python train.py --d_mlp=2048 --norm="rmsnorm" --lr=0.00656
Each number is 500 + 50 x the weight over the matrix's rms, rounded and kept within 0 to 999. Layers, rows and columns count from 0. Numbers have three digits each.

# gate: layer 2 MLP gate, 2048x768, rms 0.0721, rows 858-892, columns 0-127
# up: layer 2 MLP up, 2048x768, rms 0.0749, rows 858-892, columns 0-127
# down: layer 2 MLP down (transposed), 2048x768, rms 0.0422, rows 858-892, columns 0-127
gate858:489473477474535441510461500479568453547573538590505471493480622553434564529500528441520458506476501499492411450354464445497458541550499608479454504426520486464474540567537381541495534484483472528535466506565560509543504508515475536545476584510470453526518525513483493520561583426471514501444445507555491501472500519484528539461512454479450432523486462489517431559521440433493497487542
up858:534488488500488619447517444500459558418431490489480531483500411487573470404464406525500531485537538498464546444574520583513541483400568474501498464565489494544481490445478545516504398477581459447443509452496458497490507586499561445430498441528507496486454498551498499446451498583517505469561482510441525549535476514504503467572431532553460513461505563519456552479511537511523446453417
down858:565437417570515568502438457573476575441508388696499436493460409567617623431392467512488437495499555383458510423510502531551565527430502555510428529542477540600443410377480391606501336394486393481439462483611451505518511594575493422577494540496458483566494533503513501412479660525559556442637536509475656554544428520537570463553476625439415467510498546527550451515592453530452528485462
gate859:535483555445482494551492554500564491439553492581472479476503524547505452496365493503557529516563562420532434480488494451575539496557502585385439559490405524434542407485459509523400488448474441524536439494547491513441511489517500519438491529507510505508537543509493483497512552451557595507475437483526511455566554477494494427513495475482421469557556524547442505586517541576443476513534
up859:523528504459452488526522520435519506498475490495463506504533516468519480487394519455588521452526506497548515552453496513507508480516460568456532502477447471457482418534503489513482543507433529563523481446569465557454512501503516495506500499497451473496491489464462500536530526509502558527522500468465486493524569503501548429503449447473495514555562529529552526575478511542449474473503
down859:502540566611549475388545470432493354594429543453566617487566436488551493456599622484552478496456545587479567516375439575451401403432524486623626351513547443543458553460495466547534487496517519535449624486535476501567583541489470500501458418453499528500500333447509475604493429609458315472519675422440566531432558595552651527544428551572600437441480577476543486455502456477579458425523
gate860:503528488550486502553430479441544483464506481521432588573500550487429592471576524459494474518486405514516531495381417449570585496436482476537470426527390520425500434509553600537428457511534528583471556444491528470461514517539449458471510495473488446452526545513455522397452529621550563636552499537487511537508527541547594522594516539542547464538540487502586477521546496459507494546492
up860:440529554501515490538481496491522540421538450393489459579574529515487563601610526502450480502453477421527396455457501523545539468529438493607565454568435533469496460500595486520594501494561494492475518472440473511391558502547545489476509514533431386585551454436527570426519498556539537570522594443572492544517485539525454508521504525533552442471447417501506428555384431454461420521572
down860:464529501492493480479478482519548546486527444455479461542533500471516525559530557486480452527486510437467487485464512488517567513490452509539501472517473470452527461515496499510537514485568460535511555514518504484442539490552521485511480501502526490487492524526515496425513463527530496536504545494532517558517509495517533526485504536530538481458490497495528443499470445509526476506517
gate861:504501442528569519499512482527490513554479491429549495496474425470376553609466585427493484484495550452505464561523506564403540390533471403445493574426472435510477428666544484383572543543475523566467483568540557438555552511560508408475520555437500582498392498475499585512493543507469493491395577431434508481572459483548560487518537521521532490445515564561386515472577380482558402500530
up861:566535534531575432463381448543523462565501476461528424430493492477472466542497505431515493457480503523498463576484489604469477500559473512481470489454531439470513570629533577426494510495482518411331484516532459521513520407539475512475444499544566463538554492488510555522538488536452443512431557493486485521501492526634586471578603482534522490431476552527564435460572489456500545491527
down861:586427478549632502534399460604558547511524504444525441462454485513471535561462553431528443466516518501444498576484491563499585433616434523492456480424509507502482491578512546457462511530520490461429503491620479534547542487566465473508533521502508523578406498401534612518554540524363440517428471550451451455566446516553517542565543511513565456507526523555448415455537477444448496457558
gate862:549394434471514422495512515467467519420527442512530523574568468571462473388446525490530460496484531454529455468540499583502459490553487495427630606549413518542600479606475321426521580531521539514500595590611435482508477508501486525522587352597562575462434477520586504486546543419398449513539505395445436470496583544565561438596496443588519425472473504488470490513510421519578571554416
up862:510469503521521417510494452530609458535508511636459575542484504578525516495559469517440518512514543434513453470540464551352415494468441456468513569477480507416534509538509472375548565392511582558553633580543512512452461356578515446535458518522505532490394464580454555435466454460488504509433378457482556447481581530496483452480553428527485541403464532527590527455414418425529536389461
down862:539425448506546420537495425490508517479485485573489517530544510535457462411488522521487449479478505447488486434578519519456432436517472474445531575512432483467586435575486408435534580460465552587524526598578434521460456425562518440494497450545552548493418465543446524443496540474471489484499426417470514443495573477549599421523514414598487544473437458503506467455399429495557538474463
gate863:530448443582501487627473485503469439584463519441500506484493586556525439594480525483472431536520534550571450456516468494530445559448606489460509503490440501527546483445556534615483465432538367524540524628566505474420453513509467518491496485613479576475514499529395480439514397506457583446513611502539535507511482481446522557591459460516463533447515511437530489466430519538484480456608
up863:557528431493476578500569510472494536480531596467467461462503552488543496532548603552521525580558577445485473512562558425446493491411538540503503457485450501520497478471504536624548527434528442483574532509544526538456472434479525425514492511636459504484557467571464433456492516466324523458460562548520469531441471417494490519578507494502430443607560575478469523581514515578438455581513
down863:605501475547488499561530544509535571453531571474449500473519553517501469556506658507531547587552456502513485487523526372490492488499598471485465495473425522530468586478487519544520478424521449453609578576523577558416418441455520464560516444569466537457512455494527398514497507451388586494472574527536505542519437509463499503545485472440444497524470580507465475535510543538503431581610
gate864:500535481548562466621353524394431517570453505533504488463579535546527517499543509478517440507423505504564480557544438489474517499521592519451516437476483542512487460570544504501469607514496473555515505510527583618469459489557483406487515529484507520484624553530509578430456552494538551492531555513500471562523545528428421499507501501426557588554500518575497466501537500458515530506428
up864:388486484505418513481549479608496470370558546426519474521516457515560495551455455532546490432528517478441484416383552527514548510502519509484564436492512491519556514438494501512498502451483515448423519503533481453524469476510534580484458449542466451472499478504528379545497492500526400518541504510507479538518527534468569521463463488482500440476483492463505481533443566516511512519544
down864:503458483545455518477502417545489420426472504470472534425549466512496479438427405519506546511488527544519458413410500554496491475474453537481547450517560527537537466548485495528528476440465501578432523455522440503518470510546583554557557501527432510504478426495512463456465544520500470493556551442488468509509531481547526530561434533520526464464464529492507543535458516562517505408462
gate865:535437544481556558484511475507511552568520487499494440410481499530445624509457475508440510417441484493589501521496493474547486490605440460523489482457509534525450476469441476496509541451336508504545512471523597476414475480533554498420537474482445442468560598520519540492472446490510511466501490491455430475469472504494536560466562463538538508441470456509534472572477468482514395464493
up865:523621542474489514518474443623480510409482567492443499500482475552387489460520473357563494529550449540558507504502570453539443546407557555503531487559522478474524444530529532532534497505549477514490508554458538498402527537513532523534534559539519566520478456437538506471592527506427470520453471487500523528508473510433501544439394513468449483465517462576521540373502556477507496619491
down865:509553538470501486512509509533504487447521518488480508488506486502474483476495481456504506519522483495510510492512487484481488501498501482504545503511504526465487443543510509494509463526533460513490473494507491546482495493487481501512512492525505520510489476450509487506529517521469485485496542512485498530536478534467515526507460487512500471452513483514509515501499531481503512529529
gate866:511450473506583486535490561519555515492418516489552565424499555572535501495449451570511458488435510532517497375493489499526525549454514498513477464403483486575536449515461564444501527642492445474421481448540573520371528463523529489503485473577431586510590485515467570490602403531455501445545531496468473472508652460497553491521476488521431630510506537454499481524532455546470564582521
up866:442555520460475519438370469533477447480521454466518397405555493451494536430605599493459581497569488496507434452495439482554392516670444428632483431716484526549556564420530523608454544469559516536521507536506433534510453548473470509531463530398556486411585511549491406536404617348555587619545528467438408578542467573448415500515580649439567467472506430460534597509428499531521428419481
down866:442528559432520525542440471535496454504561506484470427455554445455466528412580578456484548505512509528487468426429468534492415495498490478586534544602491498590573524463487504533494491547498465482518525452524467476501559521525500506514515508475528573419508470531470432579429499460534569539533524516426487531494587480467424492560550639497574542456482502459546603513434541558477430433485
gate867:529532501493484588447544560452486540609467439461560458417507461496492512444476445572496508592472580490583514533595482440490520435424627508568447469436438521540511486478437471501444478520489592466557469461465468444486519536474547485408460502495436511554414501560507545461431462549440530559507557508591577489505435616513550518500508504563482581478483590488480539544573522391460492489454
up867:530500475496479432589509591599542543432492523483478513525561498491549460504476491463515511478577475500524498451473538490505603586562454584432650524502559542544492554510491546520460538493506408525501567503479477503450515451480631489559553434517537477446537487450483474461533575513492497452445507548433386462444472515482469412522524531506435426496583418537479378516453500514450493468534
down867:506510518561447373534492470496509501396466517509449499465497511538557495525515531488490546463549514507507545468449502532564525603535472512418502528553549521441550515462481542499483494518501515547533526532405516481546530529540509471539454463485513444472531478492478455539605552492494533473470526471427510458458455446498480419467468479511409482447513429547466411521478478575530478493523
gate868:495551536439521477528477471491599427480495528428480501425501511455495530478475501523414457547494560461484517488524472462553459546456466516474520544525430483573484505498455501440492494557499506503448521567479506481441482408550449545378535519546509484472519516598458574552454528446557652504395498426527549472569464533506545490492551463467491508479400438481451460494566532475461504513548
up868:558585486494508486428525584585534376428536500484528523560518531425490462467524499443460551500431457570520552392456495416648470524478591478458415395547398489525498504520423490561481474505561567557483486434535457530422450440506462508504517463451493520429482442389551603490565497543693491460491402513571492360477473509486576439497462516579595511523503560540541445482537431525439584413534
down868:541578539504484482486492579536484379475578498484521504574481490457495481462539502470486519492456485556516535460483462448580494471514616513457464467510479481520496499476480494520539515477513561561481469474556439463437501502474533523464524509547501495424480524470541508532534527480681510454479389462536524364494513422470566479509518522530612488509463458550572381514552445505483541447535
gate869:483522553424484524503526559488463417549514530476499431526549558510482473498457434512472372445506500494582505508596401512504600468451571381529473443429528441548482516545512462458544446523480507531399410458517507523412469443570513503393503514549417462560478518491460488474483530475509558508547517509549549443577517450526479547447479478430487352534525500535420492542440502490460446504558
up869:507520507456480489537600501492465476551446511437438484510568547462514538482506404642485489484509437460578447530540453524476601499538466470573490497549501454565437498565454450527506464538566531485416464486526601510366487481476565453421568421520423464582514452432487535480394538503545542442511520494528621555511506462546483529435418474501527431466473469523485568543500537435514455504434
down869:529540494498467533479513546470543517518427506467472539451569515466568530481494419540474466534562448508478446471512533477473492475557509547548566452500465518570519490524514437512426546564460508495499430486465514537463525469476508493457508502560420457577452480471516534514412549565518517460512469481514522559549535474548545484464432469546530452460485524504485497550597513517474509498463
gate870:569545478528502544400537476609443412481505467444489538485483491539493407441495472533421558468576496492554526517497561485541449518550549483438555499350559448587486474448558530515496501460510562487601549506525492487524468546526467534538535559551492567519526499529465433417484585529522525478547515420468482464520502570498507498428490434526427518548536526545514514510555574491491554547568
up870:489490511476574416552473609419542555553471508467486480473532483491474564613528546510572491522493482523505529534447436431415478550459492523497501555456441552476469452418508472514525496538527429513443490434503545547459489475543465469459482524451426498473485515512560530536498462498518537515487487482594469553472552488523529512535471605465477589496463489517488454552458475487559562443508
down870:509524508520519474529491607462493524579535580465466422464393422513474531607501517551614548535464480471511482611451495450521455484486530602499433460529362487439527486433443518549542549533447487517463534474498440449488496498528451472457461485456463414394520516534588586576526500464507506451407580413568434512459550516505520547541477551462480532505530518539450505479455407461450637436528
gate871:566540436542474547456612493533492566489528486528442493474454479537551545452581478575498450511526499507546545488549438499474500518476495480480525499444529475524455423475497455413482511502438416503590566471501547450520497514498439575425496512439477484493471442414492477498494615492459538496530466458525423457460507599559483442499525580443409498553542549529545501558400518493485466522459
up871:503419499430504550517510467454470561482538574491527544497514562488452526501474480416492523498576554531433528476444501468496448485498505522517610498508440457534524526577416519382421529559467499442473493525514456479527457550511500510548506520494477490531443461579520535448546485498493480556428472535484480534489541472458496572505545547530522507446499489519477443466590465512549560482433
down871:518500486498469508481507497504473513491523545504453510484545475464501497518548489517484493475528498480449505487533539543499527505467527499500498534530513482546511511528485494491485517535469472464477455475499493468519522542501495478508481515497515495458466452502458500481483511519492483520518484509515542505510478497503512520416551539499462491519514523487516497493508518471494491519443
gate872:506491491508491474494462461461567543375542438544578461501392474543501507559452473473503395487527529466452442495486504628424538480550527526453587563507441441505436454426497527529545506509502498463530469469475458531423548468418573531473430408547531473530460515571478485492553529516512511510544467482468511473650434603432491427473520425449395460423564465486544507592429498416391554569472
up872:572431468481562545436547511518454449496554438526501482492595514562556544536513513471466518505528470455460481516537459503483589531528527450533580461418492463481529483524426518450387485444503484545432485508514427416453480438539396469465526448496573494475519545436473521420535489516452606524406459477541506519510478515540446484505416506476482592432490488526458539499439501575432471549488
down872:499482418460520573459441453474534456395497522461533499480456455550536523502464481514457437450515559506436530518474431575429546500571526534473547508454448422472467440510437507452495511525568450524471497405453465464366505496478486456496426377489536484451494534506481436439509464481569547500518419466500564530547466553508479420478505425415461521454526533515590516559476519404444541580449
gate873:496557464504589523479486532504523562492578516617538552471495448504559468478523527559566536554476604583510542476492516525599493493515466456461448482473528465486539506554442497459429456551516570555505590474505494530440479451562453592491479523532439480472474596575477527473444431383551441527467545561481540483584531513515611484515506496571493540479558613500489513480522483460455537494423
up873:449467577434418453541529490518474441529410553393514518510497492557519616487470462501422501464493384408481455553485510450358441462500583522487587523497508471517470487462533492580627486431537402463457446472546490469540523506456546529534525476444568515492534421423496483530530562566444548503609447481501447477442511501408366513494563486453473395503491427593481503465462513535551504478596
down873:505409489428432399535569531499584479528449621416559551478488438455513557486527455474419500453539404418474450517504469464360449367632542482492516482557494442482534417479442490586625545399471339501497431451609456514505545540423392497523519332452432471438538397474477489488510477584466647442608433533502413519479458447487344540541490489495439464520438428640489468434334506597509446565614
gate874:525515521461504508438550499502491509503507557467552522480532589518497509461448480472462431498472480508515512478591488518539528493520532499613453496494485467511533465489500434427548469528539512503504554533509473514533478500510549549566428531495468543556465560466456398471542492429558539559395473434501569553524589453503460550575469471465522508440518544567454523525525431525511424494590
up874:510507496481531479549419456500525496476504485569455429503510404467536498576577516498532582549537556512537556542441481481476459528441448479406506561504543536514472596503575548560460535480491487477516479443508503511489470481527477434472589526491546493451533435526542604516480525606449464449560521524482483458501445522467565469467501510524493523574521476404562537469457549443500496509450
down874:497572427487513508463523549465510475450457496522415404573417474487551409517493556510551536432457528468477460538441424503459563490451436462527552545567493464456474437429544506536441515522525484487475420476549461479531462488542535404421500548548521440536495451566474513503533582546496472460514550525425530449473446486459577456481456494555535511572455570399551512523499499446398586479489
gate875:488485529531444550483583454464474516529531536508443523541456446504472487547583450532537438420541503490484556481609468486471565473475545440535530486481441529537477377476480486514510497541504500404470490484511495493494551467450536433375602510499547577422523393552431528459471535492601542471481444457558518436560572513562547613569534469597408459502462610526474488516553605503364522532405
up875:457507473507467455433515415527508512451519522503492548570449573492473454592472529442521463507429479532483490499445496508488434535468501441435434560455503447505502538563536520497519437481386472467480422587520475580530392476490465451579457490473448510536470436394532511574544546529493491507499520521536506570543447487471521504498492437495480519457512535499550422505427524453523639531538
down875:554511404534512464478487464509524494458469451499546509456471513466507454495472479488452517504487498477586486535446529530431476496517485510495444544451550489570459517510516531497559448498444440506536506560522532559510388516496523500531481451455436457524472518437581530540509517551466549477537508468526544504522474538456489465475539455478532582450443455506595421491486558516551584514522
gate876:417548546541464556376537504512487425516414466490497477495466449537443592460442455484568569548529431507490491460555505524558537489433511507462549557502555394538449512417418499518463547562516471524513429462565412398589484409465501550596475460489524475441601417412519495436604512529458456500434492567570573429548502541576535455397562494539469529416490510509517602471419542499574495516467
up876:556478529507488441588462513482535505482617527510470547484541543512561476482552542595467437496430592478514535494418496500470450556591495442527493452498390529404498508562506476465555443437463564535473564555491534617414527544544483448437544549548537479480486574605548507589463469517527535514526529430486477500481502440445474512583367522459455447529490497470522400524495506533475476581511
down876:511498492423446471530520480521450427451552421481440539528619492541467511434456477483455466555432544451599504432454515521476424547503474508540441488533496579495537525582463462422497495451465526504485528615416426490640562487579457444525553563461509526517586608525637534485469400514544526435428575480502466606474599468459504454497380532556570492511484482452627477556497594483597475540537
gate877:515495473531513533442466440527543549493559486503558559419451485518532518515483515449523453501492394470560507385441460537430528534482508439523467424463543508528529438539544483504577504505536486540573481441539464351527506455496497560467425475529424542493543518577504442489470558409532509433509508513482518364450495431606463528525594434560485531532501479467458444565457503499478446514511
up877:482418518469504525480447520415545647500438506540514598495363495403410472435515484588564449472524455462416555481502400490488584480444559505511515540622453597411506422542553505435499519563553514438531526539414430445480532513448547571568444499539494496457477541460464563603440516508575513455573457442450524477496504418492394519589487448495573447523468474372424481557489510486553457455524
down877:486432553472477510484496489454541526507453459534524535532457511412449426464520498535492447476537515472435510512489460478512515477478537513531543551550437586438473527535513495411452526517507473475505519539426498513487476525498513521498460495497497473488445518492490579567489505478497483508540442473516545517499526474473468495508462500494577452496490553419459460533504457513537460496470
gate878:451533463460475457535496480536498466471476526568532444549489517508483484514480502523561494553531449415395498408477436435513493451541537550479514445506510496503470558584489508476455567484546465506545538498525472484545523593465439482524527448524496489489403437473502541543510478491476513448525494562462548486491480515496539604445426497523540522498570588492527561498466587444598494479512
up878:467457491442474468551454478522485500503541448509543408465407520461467458528464449508438466558491444461422500372499495453461487491495526599485501485550451562472517525564484540467471496504498530559508480498497524550421529507444500487510572462493499477342513529456487553434558449538422544455518446554402480463493416524547470555439430489419557520478545528541460473560512525480589571429502
down878:530503578492467540475582507479441523520546460441445514439484492467510476565529447469518521534481425471447458623409458532557539440545621448534507475517478477511477485572420444502517507585472420407512493565592530434480566521540429524503483470497472379482491456381564494663486499583482493478519562576499541532558401494563495482551421465483503541443464524480536646530527467491360527473478
gate879:460395518524548509552556510469576635449465508411460582464593501469479517451520504502519486475477474536474517440387405501543566438599487554594499595553648537491518467492511536542544471514502494535546447610490466528431459511477477541396487571499514503493558498535483523458510392565568494467503446523575526433564440471593572535514543519438454524523496496587472539502519470459465508395500
up879:454566512478463606456461511484443477513451509546393431496335455539390448438519600519398498536465554481518527456451448584545541440508476482562434494495673570410467549451515404507564515593480582455483526522449440561396526504519438440450548404664453461515494560482517473486521465542463530357587495549578517432462508550487570390412519500446487506548485407585378484462456551452536459529510
down879:432511491448479505536468465509488464546429530511468475552419485448449524421606585541438454557512485504540470474417396561478498396478484503619491592543565555499538527538564423459513450586455485502397489571503437522386538541471428401585566409650366464426511488485545540476509439583537524418534482473571519471419448525561543467369485606486508583568455486546499453460501559558600482459536
gate880:440511555587594508468534486493476497473540534439430454484529559490505512610419542423427476580499519377466503499493536545500492536417541496492566577466461597549440410375532395524595541531627482569528486487485494365475522486564590498471557603535420510591403492495419604549448466312438449460468506508536549482527465479476538440532549446575504530481542542520442536524501550453467466549490
up880:446503590560550506356526533506462495480479544471418414502566603512502516513477549430442396568518486521420480522484556486520507492504578496535547526474522529564414471378590494576509519481573500587511496417491507434501511513567552429532518561499451518492415509478432610590478505489484395391548536511572496542475491414519634449512519422595545493525534516500493473497514540499490518501417
down880:487529524558555524376585609523482534419482428391469515474494569602496537554497587356548540544490457509406455560616537345437577487445538576538613448471618557529476494488531509420431500460537610520531571342519522501506444426417552490604536495577523511420521496473540621582398472485524401504509482457500550573442530451475544430555528524598514521527556560505494478506590571525446481437468
gate881:464530567547511567544575537453466514481565587501553568464396481549580451428436542390499501535469368455516513546482509463494454502495573555457474441560536465607532456479447509589471487468553583493527509511420514475552471496451505462433528493692572505495501427506561530424506475393366445542436458484523585475501486569575539534655549459515434512472444516533457512492492447494423577582511
up881:552494473439544370512483474439451498497509544519421513500474488570452539404422316421544458493558587528389583459526617495419471573483439479420535602515510601586573427489456442511493546545468530508611445524534461506521573570520493440629483424447527341488567495445547517486497458558372451459482541496486603473551572505522571465604483553560445406531462527498460443472499512412464622504408
down881:489575614472592440590496505480407425449568632460433516487499492602433478420423350425529468466561534502412572461543528470373473562504501546456477509553457543578589395493405460585466562600528579582605442516460510517521515494477499398664478502518534491521598446450556518484471480479397417465496476471484583484588544526449552572609467462616345389523435504434525390458459504453445569603497
gate882:523532501500503397540440489471552414546564428443486478417484525516536445517497425438474516518574451455556552490526490441370431500505540546463461434507475485498483465410433480526567565524455498488450572481488489528518547491479568667435439513540480535641471508485534595569452483511401474346424624493522530458541412479564580467534546462523441540413534494476462456489535551534410509443544
up882:576498508513457527513570412512534490557493463468477559519450559419447422583462503455439426493494464500527454449401447489440522606508480530381525574506577487499506533384505508536522440523547552426432406587388473563518575482465456554501430585644525609495525445535500582495345493543527501453459463468462509512509488505544476490532540562569495557586546484480464575469522514479495581493526
down882:560514451553577545540601577452433498586555558462509520464429495492504485534437565505523427484553447455554523506384512517436373454547505570481505559516470528492441591420452511450545547435467549453481497591491424554537519505441616650501487559481502586550481441518506477528525543435522512471502552488540572461481388533464554387583563506549509559503485441513496568530576515537522546454502
gate883:450509466551505472550520535539511579571489527447583511454576401492471562511480471596445466464522572483510521550426381414548495505555610573499420541446470587492574509505537401466527542511457474471555458551543498469507532537540402464503452437565510485556622483387504515554425537414503520422515420472455450493433482564539482464460494404528509485480473445428543428545518489450460487480515
up883:457505532598519479532484485572486500592438565575548497463570440472466519448432498505466449451570538569576486471438409421541493511487526517413432519414454470542524496515496480493492564497520503523527566524546531496519515504500482488482501427620446495523577493444549480560438530457476473477504485447492448468462513622511521519477477437552475509472515379424513454555509388473448536435472
down883:463535529499419446453490561501510495473494471707472412477448463415455431432448553422544535580437519548464452369453571517523428431493424459533502434447515484553516489462476494495495433493597466514408554512439524498493502495467573528505461434465482445497434553570474540437454492551511531510481521493567539523493420531508471551421499511417537645532484466466524449440471491494425585562525
gate884:519503474527435501507491433457538471513501538466520550438532481495594548447492468523534412537419526502559551492507439500602523491539569463477473468394419515589552465511466600494437431583471573441423610553551578590446610482454485470445393525454381539511486496599551404521491520408448432516495479490500445471599477506503562443435449425493448548436517523443493477447420506531442484531564
up884:563478462513574552483395521494494578420482494487447499392472491484540522536445510453548516444478503505481488454620465569512481488464491542535508442482452430522511461568477461512467540491509453493542455436553397511438507418412474439473430579482585507539531478507433487468445471441418433515512532460580435433534454472563399544561554543489451497482514438441457491529603507435520486458501
down884:527498462511517495542480504497480520480528517488458547437503464509532490502512529459496406504532536529487519540534500491526505504475483457533556482425525540522545423496427505502421421539539527524415544485557537530575536455492448442444451499483494516524473486485523412540543498429450492546514459509533485479539533485506581489408451435496487521568424485469508537503466548527461510540528
gate885:543520473488492565523474465460479532575512559549539459487435469517528538417469534506504383506567523504546546544572476457505569531444477530560547506388498574542458432443488611485367453548392458451576483433578619487496419567593568471467448490448495557478461443471550594510512474401601550374514542512491513448605540453459515533394547548455476528493505505556509519616507490477490498509608
up885:503451509509553473574412393483496558408528457491462551466445410546454439460547455435574427475519516511452541463525563502598393575524563434444452468525518548518556447541569466487454518475410558535425596547490573643558485461512487581493478420492527581494438430485493384488393486477416428603590532404530564601444514605518556545541508487528618506429467492540502496486492412484443493462535
down885:547505570463525483546444382512440491471485492495450478488520472533542402495452487407558457467490591463528518516532534492564438494526476507475459517494514488528561459485499513515432503441445454473474501565544613578541454538599517582455467440474589601508487445484508426508488459450567460512525568413526505608516540582529472592474532439520525532542507468445554436480535451448523498451471
gate886:505468490426397454523505600437522470382520510429514590619443512503432426524441584550403521442479532637515510492433407546520471443464480557471449429485442623557546389514503444446561555465403461521625467423488558544496460558492582512481442420544536551450597423508436492525401545492549553441372537454352406449517500591452426520534460493608522486566594451524462501471444562441428540535489
up886:397495522451395518497504599526502508351492516544472587571513524486402469485504525481492554484426485560518485469452468498511438435430536465478533506501465508545479478456516504511586535369460452472578464520490549525530444462513566485585455431506544506468553534496462489532445602463505527504409545537404498436491558522518471498556422520553543450492566524489507541505440570487467504511527
down886:454551554589580548486507470600528513591477490518469453433514533492486488444469455440592467523450536451482451524572529482522464456471509468548471483478595410474484386439524509516517457537587509487419501522515465500526462444461407553459543493444456433464449537538583547572579487515459458527484442538606414488483494419492635438495574527436481546481429510473537524488504475557602482458582
gate887:560535477438463544531462557536418462515456486539489498387433462454430539394471504502504517468500529505391461543510506528444484555520566492426471603393473507460499475503442513499432372564516536419544510590544542539372529512506521536490440443537478358485441422487499583529500521409494570560618470555575460432455537479523471425484444521526536482455499453528526597482519537512519523477439
up887:561509433453551513577505472593520447537533487528490499424511459432464477425548543458508469451459555560453469479516443499464549465591431496545522526492484437507502530486485537514566461528513583496466450404452535530482595520446527460531520470517404558451449472534467498461453494487450530551497495550519489459402530503459461484508442488477553504514498491495473575478544609558481537513458
down887:575530482493499594518480484531510454557455491483541410515400486501546506397514484432511520433472522432474516502457460555499554483527472479495440595487441448509396559539497537497503476591489531466499491496458562591388503501556469459552409475587513504476474498477510427492488465453499563535557433542511416553441516480472483477534445451473554412561478448521470550418484554479527551523509
gate888:536544536484657561451619473467516490531445446442496447497528568514423413502590446588473500445494457507395592549479526530530544403470527465465507470470512374454555479484511600429501616471509480429478462409494514562438519524468467393503494413462477525468595527614504479466543483496595458502490409485554524506493585526493525455554467512447650441532479530430466410502558531552524435420591
up888:407388509490272564544515487444465406410532431554480625449480573498498617461498535537449462462554454495570534431492518431487481541547470566441572409507471608508405564467451526507526498581489560415423548567515552447496550418500541536465548402518451488525595417544538475448518581483489436494544521607491561365538597504495548581643459518544463659533466409581592483446425355491440463538490
down888:494467496481339510538560569457455409406534518542461577468555560489585502459498541467461435405540473462522574514486523492548513505466437489464530496516569563491457433445474539487470535534524528420387558532462516491480430455560554527554543450529545525523518416433485452468542514481524473549536522543451613361476579534474501494592453477539533482505479428476512511491469464496470482471532
gate889:484487480493501496405548490501551455483570487534491503515495556520577552523441497459557597510497486501463549544502453410507580538500511508524540572474471432473527553574555473513565493484533575477477468485561558479493486527501423560529512516450458487495516418470548488548524489579474435508534452554464488457517508565464442504454477487450462499538402541498526491489440519483475562520502
up889:494523535531509546455505520575516445531516439549541496443499533461530541531469496449502575518480500566532512530505519479457609496507512449587525550430501496525530538521507409577507480468566579465508460545616561464489485508529454516538525515472454484469498436438509514520509500561452454558478443512509555412545477528478479412524468499560489498428461577495598518560466548473491547535516
down889:439494504535517574571531551472413505404412416533614451603563544428466519403478527547507488447491550502492595486444470696470431525497548607497510418572419421642467502476448554509527574390655303555498472600437564561498447524529603583457526471570562484592445481563503421625544519495519565638492431484575480596495601528495603537565590361579515469619652522480378561414549553432432412616514
gate890:458449472468483575504527472496495583559425506470578516588507486490499473450469539405562430486528535552576553509530456405525593480602387498458458512511511493503523441512548556366381515443428552508541486465541522513462468447537592551472447542495567446456505502476484494587478502415468424541460488572543490509520516521495474522428458547586636465502512461486520535507489529460479517513513
up890:519458519491507492508490441488484587572423570514593556552527426513560499508467504420511447489491492510468531471467388389514565403586384462472437451531496458518540485458522572358427524511472463489542523525551565467485443487494534548525505504504614463405494531478506503520405511423479450560478466555542505506504546444460471521501466577541585355534504482523500585535486523509471597561497
down890:482536392504483479453457581525660374374645506617421492379491562620440520532554500610455636406437496479342486457534530666437393489368537526528603585520485510454441521405430379760669493564616409584419497562454456501470550465380403440468483444438442528636558493487611531522549450458520608416460518384445521520540499533504518404545503383335355603510528562559494443431505454417567450497451
gate891:556473472470521594493561572507537446579470492500489501610550510488448556471389515464547452474444520521476541479476516538479554486466480438490528435457513474522496466503607530515528493523486481552509566461555550466444456435599537533496584614552487525491427479434446458477510548515413536600513492489606519494484365471500563407453468411522576525529491499479588504502484508521538502525575
up891:520525506506494509493405435466494614446586518499519463457431432531538480506613494482495497489521451421480470545542477561526458496456532524448454548552509522436552605481420430484473530479473545445477450490453491525539554530464456426522482388448517542556539516485567510513480411530562488436506564497428462551533537517483503590503561559514455458494496517514446486384550514508495489460508
down891:596497511501493622518462417460458634482639521499454364520522568556540469502541483505423418538489482475475472593517540538446605440548496440545574565556507505406598462442563526463477543523514617465451542489463521460545601485656419498398574423575533586434524537377598570568528470542524414503518485418545506470543491471444657536488594592584567432570445528472482474301520400557449495522565
gate892:495509583494491483467478470376513514524444496557521559418525415524572460542511425491526495519567434480473489533497550439436547517546542488563463546506441452562450559530471490465446536490514581451545506444537575410573410531550572478576487446530448543441472488596556495421466550543516509545483519538489540442524579481499475498494529505453496536482436590564432478507512470506531516493561
up892:540597596475479501521503474395515520524470455441538477450535433523603488554487439501471512513532441420484501559408603435481585461528487502544413586475409431486469558539498548485467504488490539519521483412553575451518478511534527392567528461459429566533480517498520460374470510510507497495523566556523502447504544469517490454446445483529503520510495566535450471443517528482456535442540
down892:500535540458481519447512536506533564490505456459464465494510510454543514573429467585479500422548463428470509480459507449526541391454395483510478463442492495467428458467510532474419440452456501517413470396510499449469484494496565395500587481443431530564459586449527471474550533446467442503444540604459463529543482547465427515441491523485533531421495501453512553477546525457522501470519